config = dict(
    tie_embeddings=True,
    final_lr_fraction=0.0,
    doc_mask=True,
)
Each number is 128 + 32 x the weight over its row's rms, rounded and kept within 0 to 255. Layers, rows and columns count from 0. Numbers have three digits each. The size before them is the row's rms in percent of the matrix's.

# layer 5 MLP up, 3072x768, rms 0.0217, rows 2912-3052, columns 576-623
106:155084116129109141142062101133065123140150176133108130152122089114114129164121153124118162124182134109183124186144166096073102139157125152149097
101:120176146161096139122152117079169066133117138110181118148136105143123105139147160149175093088159171125133152156196133125154123125080102148145151
101:132136139215122198091134094158137109103107080162118116121118074109125133189168157106135132116121107110099127099171151112125113053133129087140181
100:115125134141086155118087097176164190121131144111174217089104116130118039103120119080153160194184107144132166048149165160176130130128145110186142
092:096097118160147174157091121126146136090118086127206149138098151135179159127122127156053126098168107129143081115143127125145110192119138123142150
103:100144095121118109154138096141154074097105134164128104134147188119116118150093097143157109125119104106115111170171116074105149173064170165093170
102:149123126096112096114132125177165103123093057061203198093118158102129193151140132116108175128087101143114128118127095068076133151158174137122142
104:118143158167095088102107112140093106120113203147109156139182151138083142116083129071127160128172140097107152141091190126121142146138097155163115
095:153166116170120105150136089067137123119133100137136113129181111124136099149139204114136029116161113141142151183151131114136157107099142079143129
098:184181189099121082104131064081140131127091141101105121184159088193111134100155141148176131106124157136132114088136137145073106170155119112095136
098:169138116130187113145130108131116136138152092226110047106111142111131144136157098180077147123172118160111093087152168073131156113183183097070169
102:178094103130148192186175135140103082101117125151124157148064158098112124123140141173163133122111154130091122144126162099106138146129103090107165
103:136145185161120133101128101120150172150107127160108109155099127106137131101125111128153154102155101104124076116095120107067105141113137128181076
096:129137147154124136130135126081158162199074084137149123122124094105129128131173146075150087092120065161110142127088169114119188130146154143086125
101:125061105171085090158103145200079121093115151086174147101109153138131144133124127162087146104157154112167085182141172113116113166104135111171129
101:172114080106051126114150146152109102086163187169121123184105163130112099172115123146085183127160157080136106153155166110121132132158111166090138
098:112123139120161192123142143123049075162116124097124190093107167129136087109134117130134124092153196164150153146137152142168098194120144098059082
101:090198102082082114146129088101147078110112165104086133101097189084124127093137134099131114151136143058201085069071140163103185161137108090075114
100:137135065123061140104133145050103083119129132128155106129089152122082134154122148147173117098142121143128128116154164091187105096114164119162087
099:193112129079129140148136133139131106096125127089141149130146133116119107172083122132069107177151162175148139174135119035111125138145082151137140
098:159171196130163181113072131106160168108088160112093186159173123100090081244154201116121157108156146112130100097198105067110096084132166117125076
101:115172135096156143073164119130124074152121149090106127133075176095105118117083152162105151158119099104145122203125141143104142168101160148171095
099:154172108192136136125116141185122145157091118082117127122123163103113138132142157157120110141093088110142064069127158089111090089157121177078156
094:138178200127128133098082130092162107167077114098162113180105046132148059119085128097098121129132098140060087135107112123149171166203106155086118
100:115136163101140061189110129117151139147121065075118144137186142163160093144122179125094125152128128132132125154127139097112082115109113101148130
097:187142144071145164077134091185155105132099115124164086138168127134105214159109186161185132112061124121115123122110098150068099125118121150155098
089:143065090131118091141167140089095165121106068140166142086191092135128101117129107167129094088115125172174114131131109128135173113108215131171123
102:103193107121158144124111139100106117135072097054069092154137158132144155129132133079133124115108125142193131141132174159184150156113124091147126
103:171133106115134160119093085135164103156106055108179096193114183171130088125156133078060075142101164098106099074146155183133090106178197118147105
104:156139113135160133144133091163088133109152061117137118103163104105116087089128140161097092082152076126160105148123117106108127152133092117156078
103:135090151083128144168158133090148124115121171093114120088200123109049134108101143115132057168202156077134070151145167119179130145116163126091119
097:124131116085086150177166142082104130149108068093149125173096154104141143099162144134080132132169140116064120194142118129144140092138138164171137
103:110132165142095089111124178154132027107064075144151150158106096169126160138086105126122102134138133089148116064131164150063193140115172163117119
099:108152119042085180123106123106082115149141149094151150081152087141131114150075125098135091117159119164151154036147126055109097150194089094104135
097:151167165152146106144109092137114105119104150084153131130119083120117138217124102150118115193102140183142147116120182080110109163133160137154173
099:122117128062157123121105082102091120065151066097188125109145108149152122126127111130108170136125123119067097085112148157159127153119203086115119
103:150150102139111167121125100144087101147146154123119117141121091158121167093173147102145132116089106134092063203119163176059138164144173148089113
094:118083129055121102137064109136097134112098119177169148135188149189155111221106118114122139118143152170105066088123163119074127129136178170162161
106:134081120159150160104124127062094114125176118109116113146144142192115177188162167162146134114147133115184100153067123159129165114138071081208154
103:151089104149116131125111137180113079146102111164099083123135043121087140129127163151137103202212127160170090119125154122102090120100108158048132
108:158107135132174135123076151182100127058067082132104158178092118169116185067150147143135111137115056115084144119118179108106066145067121144142121
101:137154106120114146106088151154106041129060198099109125178161131086138119187080156104094084115119095135152113203133105131116100152186078134135149
096:182130123104084138134116145087130076108130175163212087144165137188162110118136194215149112144167126134088137138075168045128138146144144206132166
100:110118119100090171191124068112123059156150121097083193116133128122128111149134148139111082138092168156107060137201127134134102143151109126118154
100:145184116104132113119074119139134150122126047119115109080159193146088147144107141160102115153140108184077159121131169171151129111100175180055162
104:113117144095108143115088141141120151116120164108138106126164135130157160107028157120147121153109109152116099099143152083102148166134142092158097
099:091099114082148110136118081058148157141099110102121100117169182092146108140083153153116167131175139078137164118172156115136178119142095109103125
105:123146112149165074176119138106168160154087112099100148162109137061107162122123173193090121145153084120104144099195130121128097170168095133138140
097:120187085123104155180093128098081097101059194105140139103154136144123104086093058192115067105103117119068135161153167123172115150077172174155103
097:111124176172116070127080099120100117130127165139121167161092082136069104160156138143121138073153197120157147159116148137099143121174079168124104
096:155131094157033087124132115106175060191088133062178117058109202084102113184108196116162156168133136114122063166142107097124087157199106094087115
098:165114052121038164055110139153122145162120101150161142095137108176071183150139145091107093132153124148158117080143110114174154075136141144121112
102:106120108100119177116138085139164089163112118082154141089137099140143184097147115155130108143117077168097088138115164077153122113110163185118137
095:151190173120108165136108084117163151152064129083175121071103145081142123169128144172082154135113086102039117182093149113091079102161095133112140
104:118141171119149103125130109155179116123090137139095134140117091119129130174053113077105121113140125130163219105135133054128171122139082163109142
103:127064141102110128113086150119110114109145176080130147170142175140115121167125160184153110187143105146112047092111097102156146119143162143120175
100:122077103139119238194109162085115127151164072069134156133104114106157139161080144102091097066161169109061129092105114116082146119193128193161173
099:136153151098125108115113109031113122184112101119106159215161144083096073139126178138136133123125133101155158086140153078197101115160104165127096
108:176121128163095073107084083127120114058142137083137097136038105091112067069107190161102083085151125070160064095128118126153144129124159157120115
096:094164135127104130084116202154108125177114130127143091129097132160120157102148136127107067145123167152128142134132134113171127136118123189106123
101:153088113171115149138109138113128095096113170077213124126108155116099125122109137140099138058169138144156107147163149070027116102119108184059151
101:094152170058112114143157079118085157124089111130140152075116119108138166131125115112153114077180050116125125168158165107074172134110080078145145
104:143182127113138192143149129113120127131135141082093110174147113093114180169107146145108142076119140104106121194094103142136185153129148095168093
100:180125151204180138149154083170111121086141138089084201121120155071147075142157186088046143144148129096132158142176126130137104131125081073102106
101:125172190134137171153099171136047153186082113138107100137125120194107079089101132132090153144111171129132122165121164140171131153139164142158099
095:122130118186145207118136131148124104100114137210141134176123130089073086125131157149170090159106162150119148080152154200080138155125167123128094
105:139164071117148105110115137120107074104085135129146135110171146160107144115160096101129115103141104128175130156136118113118089059151147190106207
092:118184107135120132119109097153115152115096119177136110125101185124057111196123167083134108159098127119085128158136139117131101145110191142093083
104:120123125147149155149146091172082123117124094138091097102111131084143075121183168109133172143091097096111106058126154100093185150132150092148101
105:130097173170147129170101081148119150132116130123165227149100124112145149153125159208085111173128125147177101135075120110132119129122107171130146
092:145143095120133131064071143083131070153110120130130128111111122099109106191127157104072154146124088113101097108191156088095138096184150108099140
107:169152118157109095133089103103136113087118106061135120166074100118106087123143164178055170144165117140122115152206122119101104105153123130082145
103:051118155114135173173148042144094138080092153111128159137152130089121117178059158173125124089163127140160074119091124094105147076104110119121091
102:191140086150151138148161108022082142174139118073113160159125182118101146115136188105128092124108101153136114215098115142132135141131128151171100
098:122212087095158078125103116105151170121132101206168104102095151107019127188183144182170166092146080142074043106177175130057116084157168101153143
091:144122132081079136134046142126118149113119119147192135154085127174167174115116130137097094117110144139112169102111119091162130161111097121093108
099:168154150164098121102121145085116059139144088092094111136097145159160119139151101069104141121174109109109086177164138093152155138101120124137094
101:132183118159169112194125076161115148071093150119139114140148170101146146207054118113111151121086145132069102127139142099141113137143106136093162
093:162113171135158179098098154145163092117139142137136142108121161095110150083147131101093157132127113128134140100141106119067091170133111130162105
088:140097167186101141118078060126095144159052140204104159147143121126152081141161167182162156155143139134101163086139134144141059146159068112084153
096:141165107099117126128087179145109149103158091134164135074078171171110153171056126112082147130148106191141095107134179085107164096157149160095179
099:162104144200094133078105124129068145143157090108081132164172100119135109132154139150151130146136173160112107068147088151134134129100147143093144
100:187139130100105130121130096129099095085161108112160196104041130140081149149146120161168160125180109113165114117176133089129161124188122098126188
104:172060119155118114127095133178209120164165131171150114114119068083098119157054181169138117133124079107106207029127109146083140115054139101122145
103:161190185111154125115109146102158123142118119133113125132158132099127104093086119111148196163178165133113168137156110132080110153101121170141147
095:144139178108150137147102124138138172111060108118154141166136132107109112153170128078128022086142141127135139088112136093107105092163124167047181
098:249091123164134131091058131080159123093126061055153184097144150130142159097136110158129140186077095088044122132097185198114083151113111155109109
096:108158117160135148129165174112139154123116117072139152157116099111144136092087181121127125115101177114117097169155199129083179182100068185179152
094:193154134128092184105105113151108176126093093152104166098165187151120150159115133146150073121129142090104169204138146134191193134144113095136133
100:166169127136171161099049140158095083101139146105111101135117094150134102126128115090093075092151121142111158103189180126122129114089088105137144
092:075149129101118177125080166160154103134110154159126247168090166124104083129139101060115140137130169116161093050109161135154168126124086127138169
111:101130171112086120135093125104117116192117129123130133184169159198062157157122143097143083133145088076144117151151128139160177083152145113148116
102:163141095110106102164104086119151137154130134078114141107170149099099130129087120060127171125157136127137135106127126050107108080126124116162162
106:122124118105109145138114128101210083130149127022152133129130136101098085132100130143090092170158119126149057152197105120090127147111161158127195
102:107155113161108171135130104111109138121146124110086116195134114122105113128096133171064150141106075103143124116122153132048101096112094146053166
096:164103137197160091113105133117148076085025208162123116162096137126112111160103129158119104183096119148129127112146151131088173184195072197085133
101:134138088152065118106137098182146083179119107139095108093139185128116128158142138131162158147152159087110107091137136163152142176129114179147087
103:102151167113068124120170065163102120102122111080178156161157138161048138164101116133093168213148176108163043167100126075157157151129103156065159
099:196100068093173094165096098159190111127145078115131139129109135101151147196154120141158171120127107123156125133148154121100163085116162121134148
098:153128120132111086157085105076115142099071147122075094126134134117046134185122119132123086139153123179117123170152127052137086106141144117088084
098:092135180129147104141110175137136098137172136099180163122154132173172156193131159134138130116169145102154088136098129061185118164152099123109170
094:146143198088176083187100134092226121128105155076103088129144126124123192142160081103121056151157087145151132172096092137141094091136112177126156
106:128125113154171142139114080101116143148137140115115205185104094139102134211143146140121156150145145141124092132117109127117112134145158109141210
103:169162143134125146108146159131175084131125151086193163149132135115079101114135175094116106133093182128126122144124133140123149165156131080119091
101:151100110119158109084093141122132059119084139147087123136091152163076169167132142120137140151108118116105076107137140134136179157122138152117153
098:115113163147120124146163129157111117136092150124116145098152111111131116183068090161101133165091107071150148150134170123150204091177155184127137
095:085097141127123118156115115103113132141098124096092141116121187166070124101138155061110151136095089119160120113103151117105181176105174150133182
100:145093085120130115148102130083092115170092063049161141170188204118088085142117164195067148155116123071088123119173120136147096168043086088084150
106:171184149119050102097094117122109123150099108144144115139100150149089051147096124077162120165128116138096175153109122115080105137141125118127107
101:161082121150137061084125128148108115117108155115117109145158135132105115086135160156139103131115053143094091101113162169186172115147077091062077
098:146130124162126110137118152116150147110095120131110157194179121120142132181063097168091182180142148138174059101156169094077127150139154095110190
104:143103181084203120128057134115119111106078122149149100173133102096129079114138143084097114138126154143153143096114140142128111117170138151107123
102:150133165174100120161120146117076132089108117128154107125108097136151136137113123136131135087143129217127067097106192103139132133140114145175172
103:130095166122115133165141104151072152124115118125081144106122087146135117126108130116101169162166137147107095156108081175166117139058089140109121
096:129124191123148130085174135109087107041111155154146106122110158096120156135115142164154130156127126139135086100188157114147164078204084140127153
103:161174195125109130182143134076100182149077035171103105104112138087113105127167148103143172108131123158111063084154163127130130170169116145096107
097:137126144171132109109092078111171131150129150132131146131103075103114109157081134116084151147106175128155165084199167128121124127144186175103102
097:142044146164091075139192112108192159107175145133130170120147080069122119075125136153153101079139086141101071121113180126189120166139116144101107
101:117102124095121067095108122073093149139132112123189155148106153149058130106117158095130125172111109104164066111137164102149105084199072154150147
100:125177135105065135146143131153092056102108178069089163139097147110143096103121128117145118128107136159122083211115092123148123141101142132091141
094:147097169124127148182118099099138115129120129147127169114170159172106088125160122138099100117143135134111156148136158117148142153091139127084197
100:116174113142136136127056141122127173156070110132163153106125189146071153168144165141174208167104128101135112092088148100080127140141101121124123
107:109130122088155119114105039142125088073171084124185160128114128166085101148118198124098147117159101114087114069104122130118088173116082140132157
097:156113109106187130112122091170164107192121098080106196160129128128102179097198140118118136163181150124111111160149128195160217148181110164090154
096:167110132110089143178128096083176088069146137161116165146185161161128178184156160116086131222095105147102064108148219112142169131157122113122143
106:119094110085142130101136099144146088118131086106123086134155088100136188094115236129138114108116167129099102166137098110123113146147083133132199
098:160164078111100098179155096107188159129132113152119162130137184173096219149133153105134093114143172095077083104088117076121154140111142173080177
103:165153091075128160142119101135122116127142092168119116140091101033129151134142120100121105145111155131138063157108123121134163132146104123181164
095:156131131051096128122105067130082087144131130189098044082143106102188137164170144162055164134152126096179092163090121096111109151130069070160094
101:061118076128117197161149134123214127149149088082148144150176148119092066128150103146113169081118085137078113145106171088042138153139128106100118
099:173190145127136168109117076094162137154055139128115099144152063087147161145104128089196112047116133136153189104083143180159129147167108136079223
099:140130186091069152189144103080149108159180157095098116113152173096122093152109126135135078155143122175051130107156152180123143123144136136132110
103:198128128122127122113074158088072171118096107142096198167127129132165064149106193115117141132200116145155139098136115172121169167143186119161139
099:168121111111157101145107143086117125162155140170172155154145131119146125111145199112161108128177161125142056139155153175156138132176120155115180
099:093098121122161110165085134100118122133088154157107092113073113114079125114104151169184123131147103145149097132073127140162099157142183081140097
101:174105162159134095167146109130166089154123114142123071128166137129109138139128149108159141064135139140091083135137127153112144160135111131174077
105:137088148101171106164120119108090112099088114113099100154142144112122054120122128189100112172141152101117115117150214119101112152142115115160117
098:137132134104087157155111081107102092142121132135149090120078130142118162110110154102122092120142107096085137178149110158146130120110145129165146
096:158118115096135151104146140102171114154131095087110100156122149108113115185164137126129077116174083154109170126165128058085168148138109093063054
097:138133202114065140100129139110164113178102102158108126141100176138093042133085167157185133138094151118134123163138122162151162090129156174153110
097:117144142068105169135152106165114147151119164093174098126148160143070136136149165132151163094055151147087180101086161083092120111204059108180189
# layer 5 MLP down (transposed), 3072x768, rms 0.014, rows 2912-3052, columns 576-623
101:109175092142146194146119162123141177132128128096135121136114126189108114113197172162130196121198162102101128172093103089127069111147044177128103
100:128086146154065142146117164169099160131117149156118095151116151115121111153110107146189084106194082126170126101141140147136086104137139155121080
103:138108210169125111137116156113157108123110108162101206114061112119114113072149062118139204111127117143136058118074111117106117107132151199100140
102:069079149092139176114183179106119120113128126142135114123073156097150071104117151136088113106116141140101082113130103089108190148140082125057145
094:187099125153125079156158149097126142114115081161150101115127103127087109168111090116167088091101109150150110146119118100111153062142167147099083
099:146128069117140122145140062139195114116171131151132107112074106128120167115183087098109119159096155133121140117206113102119164150098115093153180
103:143153077142127143160136163129109139169113092119169108170198120125185116149101083107141099137068092099147050089141141171173096140102110077123115
107:127132119104146092132105170141151152103075149166173167148151183151087203178135070138154076103141112124105118107103132140103082139111165129147125
092:100164170187123148109076119161128180137144054168086137124153129137076144102082137123075149121086073109103095093091150072143116174121122073110171
109:175134106147097104157182144133191133147152091127106106176075109213112178060147086144131031115102098113152141121104140074123113098133121185102142
095:090084115062126049129140116144113156126100129168133170176067073169131127104212170122125063118082120112161184153080183167139107087137106150101189
098:137128121174144115130111065118140129111183123148135184138110130139149100112135136098093111149159147154121123101152127104133129138080141098105121
106:157134080127101082178085071126113144143134132147116104166145125153122147148120096193139159138158095118129103137120117132173107129076142079077150
097:139175095144146099109054123154121121066142145151170161053108139132141139110175156087120125117120174125186147122113073145148070088166138107157087
101:065198140108136169160168100113157112155086165100118104127149056144121146122119124115156117105157149120148126078142128096063162080060103096082114
093:118163110171112090138171088195098125076139121127138139145198143143105145061109209127131191092099140103135193134120128123072112186139119126148181
096:122109110110103137139153122086160150131102143147172067133104127143123138115160158110123041144118092143113116140161107160141084091080097196157079
094:174107120134156134186072155093135155076119196135106121134144120101148115122096134167125123125122115180192154156110135175121104106159134120118143
095:114147095164145116128131171171123188095163097140174181105127154083133130167094104122185087142127164096137114073047121101105204154137192131108117
100:089132113166176103144138099094173107110149105128128079106083179150113173159133143101117097090105110142117152111125138058137136146137121087130046
097:072172131144141130141181090097091140171137118129098143136042082104139141098174152163080106099114170127150114163092116123138139139122150149160063
112:058138169155128147125138101144105118084163139135135116130184130132120121087143152130137123156065161116134149076114175155143123156169106157170161
098:100075128115074120137214032138139134094181104149135127081190141091194167086092102134094139069155135092114115108144142169174090178105102106122125
099:187184092109142151093160153226057146106156061126070171057140131118106098143132078120071160108204156087102102159120154090109075076129156097157119
098:146141134147173074113088119057194118058132186117156127164130098152135138114144117191102088073150109079101150169115120133088176171116096159111100
105:170121133166133116162138116127144137159116158132123092124100106156094100136146169100165131134123151132086107135171118140163188094158105144114111
102:089152165123165158115119156140104102144136175153099133122089190147154143137084121118131177180126124104065177082178123120148098115106137121109129
095:125104105095140117059131115199140157172099109121129162104142125099118091182152115154104170151166141130141147131104159123112096113139162119148153
108:107079092051124141093090134107108118106197128117140158126118131132131119094171129169099091109127143097104100143104078125136163125142120158116094
100:078173155116141105143153132171084144172039137163108136179126136095136118154109144123179127117206141182158165140157135182137147131170126091127166
097:121186148168151105164084169129136137070101148096095108108168174072047105110143139116127194154145109154162103128130151120171157075174120100145154
097:130093107167196117105129085164146080123121163103142150104186124131151095119123144135122106066099138075209115079151123094099099170141093127064142
106:100152130147255175151097086150148118129161148156092139159122101051141157147182133124101156147092080026165088110175152142137064123127113149103141
099:152146175129100182136112144139152097125102085139142066168095176148134132133139134137139058139206170154095105097061083103124137151123116170107118
095:128182057155108059028128121110104121138156146125064121127110108141194090065190074119130129085186187085139104123078147126162055122163132143080163
096:146103151136148114145153189130144084155113109164099130163156177174158098153146137162091106127177078107128156106115105110106115132163071137133115
104:063089084158096059110136117145136167122115152169140095117126159161115118093178178092147158134121128151107159160145137082124030170108173130119045
100:143083176144145127092223118109126139186089164099174134087096108076150067123115186123143143108163092099075152146189251136146154078101045137104137
102:143124067146112172107097060138074161164144156138105133090123147117120123140074141159170192128111146149080108128131143087144123127120189132042133
099:130129109091128131069142153122157113113150116083101100170127082123158104080179121091183143091134106150084145118122167127140181138099162121204164
101:109109117122102169113174134143071116066178117179137031114117076109134097147150101118124123108137145130103113084147173128114126135144085132095065
112:120171142160150128091141110168121078127123059147056101116113094097174147116127170114083189148135112089203167152151129131073123112076101132103137
100:151201106167096099167138144098119123150126127124095118114099152143038123141118167096148136113208160107130138140109135174134105122166134113108095
101:136176089122132151159160114173120127081136145111083153105119091083105128137160135113143156078115175167196130115120115133150122102139114127102165
110:186197124115124089176152128055108065114121082090144092174087140090113166117179141132168105070114118088138112089127145128103072182133166143118114
104:128111135144095075181137116158102149094123128119092088130107145081077104131126143152152108131114190128108120062154107156109159117131092145225090
097:189144128098090132170060136153097114052143117191139140130073114120116124131171130196152114132144129176100098134098063163136101157163155122131061
101:132174169168161113119115074129086108124074107100135167095111135127133077151079184177148153141135113158074073140132192159112100133083113141153153
100:125138142180127183135115091133141121103129094152152155159123130119129128124174184043130154099113152135191061051154138089119131154077091123116093
099:130078120102162146084164109113135102158194138105133124168156156152194135162123149130114130181110132105053121130160147112155160119114201082185112
090:143108095115190140133159091116151121126163151100153123139143216174131147090133062138074116065127088164137138128089130166127093122113148128147119
099:108125138155184116111088164095071093132166152109112187126156153082094159141094122133140165168160145119112117129148118131081102166138118137154124
099:137106102162183083180086170156160150186110100134156096130089136123105112152091105130184085058160151117152130108129094171150089103081153133134110
096:107084144130145110148122126046069136126142113124133107101138117186123159119085047108066083082140178140210122139117054096142136177112150162117114
104:062117106078150105114108134154155128159088147190173147120118119101138147167093143115119137153143189153123087130170151136121152100082126141145160
099:124143156176135113135093202101121131078078111130141106099162095169118089168185180123145101148140128126113042094060090140117096166215130190072154
099:068139135115133125149099107115148169125130125141149107116111127162141145140031128184101192163125092140118157146097152143142162126085173175084060
098:132182182115176134120116127118139051164098123162104121129116112167117160108151115112187102114073130120142083103126118172115143120122141107091200
107:159141118154160109059197149118177101214180154091163099154159109091190161139170107091133115071103024146150086061106114112124159127115100125069144
098:069069166165108079201127115156124149112137086103083196130092134089092091123075122123109143150171104093113080096085132113117113168128136109127160
098:118125102137126116127233104139075168119142090147100123113111133146133128107168117131182171121113135111105108090087136153183149167125165134199160
099:132112112148131161112137150116122151126055095143215120178121161163119105117124104131063097168136113129099146147104125164197080128140086169106165
109:077178137212061092112070071167143064098170095131165126149132115130113129112140158145141167197091107137167057168093171116180082132091110189032137
098:104068120084130169163133087097149143128140144150148194132166187116137081156150090207166097112173112108101106114120160135132106116148138133145140
096:141116048137111119120140091120069154104202129135096133146144193100130091140142137152115095110143206149078152115107092114123081154160177115091154
099:118173115129149126123109169166143110143147186100122151079106127187144182150108119133092125161128114130152157161127170094182120080114157134165126
105:107143189194099191164122135166056146124185129101082093131119102148098148132105147169134100168116109158118141071174059138162121147129128109109090
105:092087147126119139087144135097094123158092085170123134163094130107137147105136169139153139117163138162140153141125126043134162168098097081079147
102:119166054145108069081116127066134138136144083184138105134106119111039125163139161115102097121168154099094126118131158150124116098122111102068177
102:161127164135143122093139116104132094142130052085121127094144141103101100156183137116089178088143137055131121111112109124147086102124077144137064
097:081090126100114137082194161198120135155112179109144086172134193127174208164134151148170078118143111123171144130052217156116167091087143137136108
099:108114144122088153128090125142144072139098141182137078071140045069158160118105079191159134132115107075128157102105151177112197111129168164138106
100:197159138088097131142146116061131102122131161131138105138112179137133116093147066171152090103188121097092106115191146108101148164122079113093127
096:136120136121072150134094180180223091110157135075127081063195074106153104145147036155124169075116143131076075036170081129153121144106077174110149
098:109099113149166134126128116087093086158087104091152155173113072131197085105103161184162093159124140155124145110158095178119110123164084106087170
096:142174126137101165150119131161106129126123109088062155105100177111078108130171141073143159174122162111156178104166152154119117133118105096102181
092:146150125123105112083189122140131147133067108124155134182171131103119178124103164094160072085068128099160110113117116132119132140163096174160159
110:047140155155134152160093084172134143142109061152146128171112130189105134127148101120060094161097115131093157136085149139136153059117122158137100
094:129180055052160107149101079142154142130094089124120111156179148130181112141168092168097097115148097168108147147154145099107192078162156147123173
092:120162144075173165154157133108099091204153156090114087088122081138112132116098124090140114106081153143081099183131104092092151072076188119135124
097:158061110131113134120138081143128134154104124136150154132134140126142113082157124105090112123139129090098120140129111128078186109131118163141121
099:132096137063121156120145103131129040104102138149125140131065171150080128149124108106133111146077124142170137131103121144103168120095179108119130
095:062144146114130073140216052143081122128117129134131117184183133102134059109134128128138111122161138208094154095057143162128193114104186142114162
108:090078134127166212137133171124127070141128116117120122128130168130151120164059198136172070102132115121209119083139036150126170139154153076182150
106:092112091125202065091093125164108092164127103155127132112112068148147135147165053116119140128112150082037129098079069064138142134136131124163168
092:099104090120142107092111117093126083112211136133169124200128151175185159112138120160107079150091094155111070176088100150099105154122164157182058
095:158153139098147115174126091177154065191158135140140109112097075096194141141183162121109123109122134116141086117066097086146134158125075086151148
103:137128198172158115136114145175141099111100152165140120106100169161161128184117177081112125099099117138112105093135141104147175093147087094116098
089:048140155143147142132132119093126091135176124140147084160127115110135203151136134141136177198105150111104103107112175181174129135143104101163113
097:115117065096178125147180179219177063100087108167066164139117034105119146174111133116190115105141136136204176179174150115137108105111123087123136
099:193063116102150114092188109109166129114118072145120095086126088120110168092146111139085167142114114127138140134116096156117111143152112098100097
104:158129175139163055114113143154116163112102106179167052183211123155141142064154154139099145185086182046190108120135152194090124144150108115146108
108:126138178113115100067154098120080183145110113179096136119083125111149105154108161145079165143111150144135061123179150103126138134136068170125103
115:126123109102120078093132111105120150113152173046119096149160107044137151129144125111163149182097091129154183080138120134143161159157107141090156
105:080154143164144085142186189073106086150204102135127059108150127139113142125146155139169138159124095127121122128154103067101133186094150100137083
096:064150101081145183169113164137156178204069175118161143151116122179094145087174099198119122104131111134101117182111096137151157090085109098189110
102:169124119097178098123190187162183119136122171112108130136177111076112124179108124147150141074111098148084127137126080131121149124159104132133136
101:215196110075148168131165190132116042120093102121120097109122146085149203103153176121117107063124120149128136101103026166114153143079021078112110
101:121185126211088154109110174061077151127119152142116158096115116085140136109124118142116066115037175118176106082090117112087189169139143096107112
097:156092095150103128115137121186068185155072171155150133171158103127112085124134159139109110170122167176197149092078138135146154117101063149114100
099:124088112107086100105144071155113158142109060191086177159076109124088156160152107140122115218135095111121159153146214189125106118078151108154054
101:122134137156113185082154119148086156138106160085154122123125067160120070141103122161127153159069084151167075118190106160145126098083137139139120
113:127112120068157067139065142135126120147137125135199046127109186099106115158093112070129077137100086130104139160136060089094150129062173085148116
098:115170162143116091112123084137157124157136164083108085077103178128154092171156149103083179165158127108131214133154175115124086099157112157139179
101:103136169083105151139075141184216173091107186130145130135096134118115092147100160155116092130131133100094170113095160133114146098133139111101134
101:134113109076123164160091157084144106135091124109152168192095184150124100040146180102143129113179115118105125142170122113101133123173132169179123
096:199071136136154123086170113134126106160192149140098172050081166161155122139121108117113065206088148119131156107172174121165099142110165138106149
095:114110097126170161199138167157122107167099123171021100088091031120128096134176077126120151159132116097153150159145133148156126157176127125143111
102:180136125112122128154141145132104103074139083151110132129114073147118191171110159122147104097111155119113109110152172112114153140128111082101127
105:083183110167143113196083172118117128090113127196090087117145104121131104139173148114098114187200123106107182124132129166049072160098171179169124
099:077170200148150195058178140149138162160090142104131154111102130101103157135138155133169154111134074126188146102187079116131115108106040186103160
105:178157197080086200073143102116136096097126099185114092056068167099120094130177148128120152146143122073105209117163155100158075182102172107185146
102:121145131148152143174096197101123165186162119191154148155112133152043135135164108118145098124139129090137137062152136157116112121160112174143125
095:158145131091132141113120156137154130148106082087052188159176090060096117107155161177113135095155142118105130109148117108073117133181097140139174
097:110127152175096080075054117135144117150066105164106196105110147128213163132166079130109155057126150156174138131067138126114110111095061142076106
097:162098121114161127095118136144085144119150115108129087207114085108135110163140140187114135093172119125160111179100136123153145061072138099114108
105:185123152128099156183131114159133141116138148128105149162120179087155146093167149128182144163196152090131116070104084134069160078182075166134132
090:147177123113134122154113147130091159106103149145126112121156154174094072132126163109109105168103118115129147156091088135159087059146152110127086
099:138146159123077080158098143158128081138076133182142137111108113119189192163161130065145138071172155118100107114007148167136070165120160137122142
104:141084124187150156060117175141171170165133131157195244074159058113164166172142124119086193101153132182099142100156165186156182169140122141160142
101:135150078125100180142146177152117085115137138101141076184098154078127119062149057167163144161147123093142121093122072153199096101168169117156128
098:137114146112129126152128130134164108162132124116121109176138113119111137133101123110088048082143124185100083121111132108098171135224191083167152
109:108131150178078104131162182202159111120167104189091078190097117094128134157174170133093147094141163092137124157136201127126110168143112076103130
095:166052191131062129106160108122127088173143166147150118128152111146139046103171125111139154178152151074094100112144118142085054130078105161164155
097:187095096081151117082181078164136132100069111101112178143137059138132131150132118135144150110125168130169113151133124098120078140196108124075121
105:161060153178125127126154134151066149129128120099165127181124107131140142116153143176100130131120083107117159213149139153091137121153102095128173
096:082103109078097182134127123136100125084110126126154170146138067185087134120116114139116166156133133119068147107165130182130136099093092113155145
095:125143180144135160125135113131073158124105114175073129123178213112161082170118136086128160099079139046083112144128115109156079110109130156128181
099:122141129113189145205140146185090122105128120122151179192077207141120091091133090109179119105097096102085157109214189136115112108108157195141170
103:121205169041162101149113120105131146137108143135150100105116133130164070146158102107131133189068123109082220115161169091103178103121175159094103
100:092084111102100114119113137137084196118098114135142143101138174167131122110156160145065151119171186158123048129173079121143110132141145099159115
102:144077136143130101135128125108146165108109122070111160148128073111157078069122099122153143138176135101149166143088100097114082148126170123101198
099:141106085092146085109129055161207135121157236133154096104142145081120143171113094179144110115103108093144088147129153093151140112149166141139152
100:123111140148105095162107150105123063129077140114104132107106139120124143129070183101163157134096115159113132138199128073117090146094138170099137
100:084156129084118166106087114107162134141173149106144165075173158150132111180116116142135167162118087141126180108117221099127130133098124125128092
098:133130142152138166179138147054104136203109115139158175155104105170114204177108113140179137153150106146089141162120118136175121153185108085090109
102:156172101156094141123144101121145113156125154108130123165186143136146184096091086098144108121147144115107112119051159048166085095160143091116108
101:119120072122201130136124170088155119145117135121116109130152050144107082169128151069106128093093073090179127140177139111121134070132171136173163
089:134127120182140135108098155118084129132057128121100163125161159175151117117177112112155164173168106144142154188127169141156087127136143108153181
099:181108144146163134087067147118137148161088104154144182149112148141064154072143179109198137072096131151098139110136126132103102167131133090154137
099:144106082186167139144090165066134122124120073141096100118076129117166076163103183106130149108120123161156090133106106102117146155067177094102112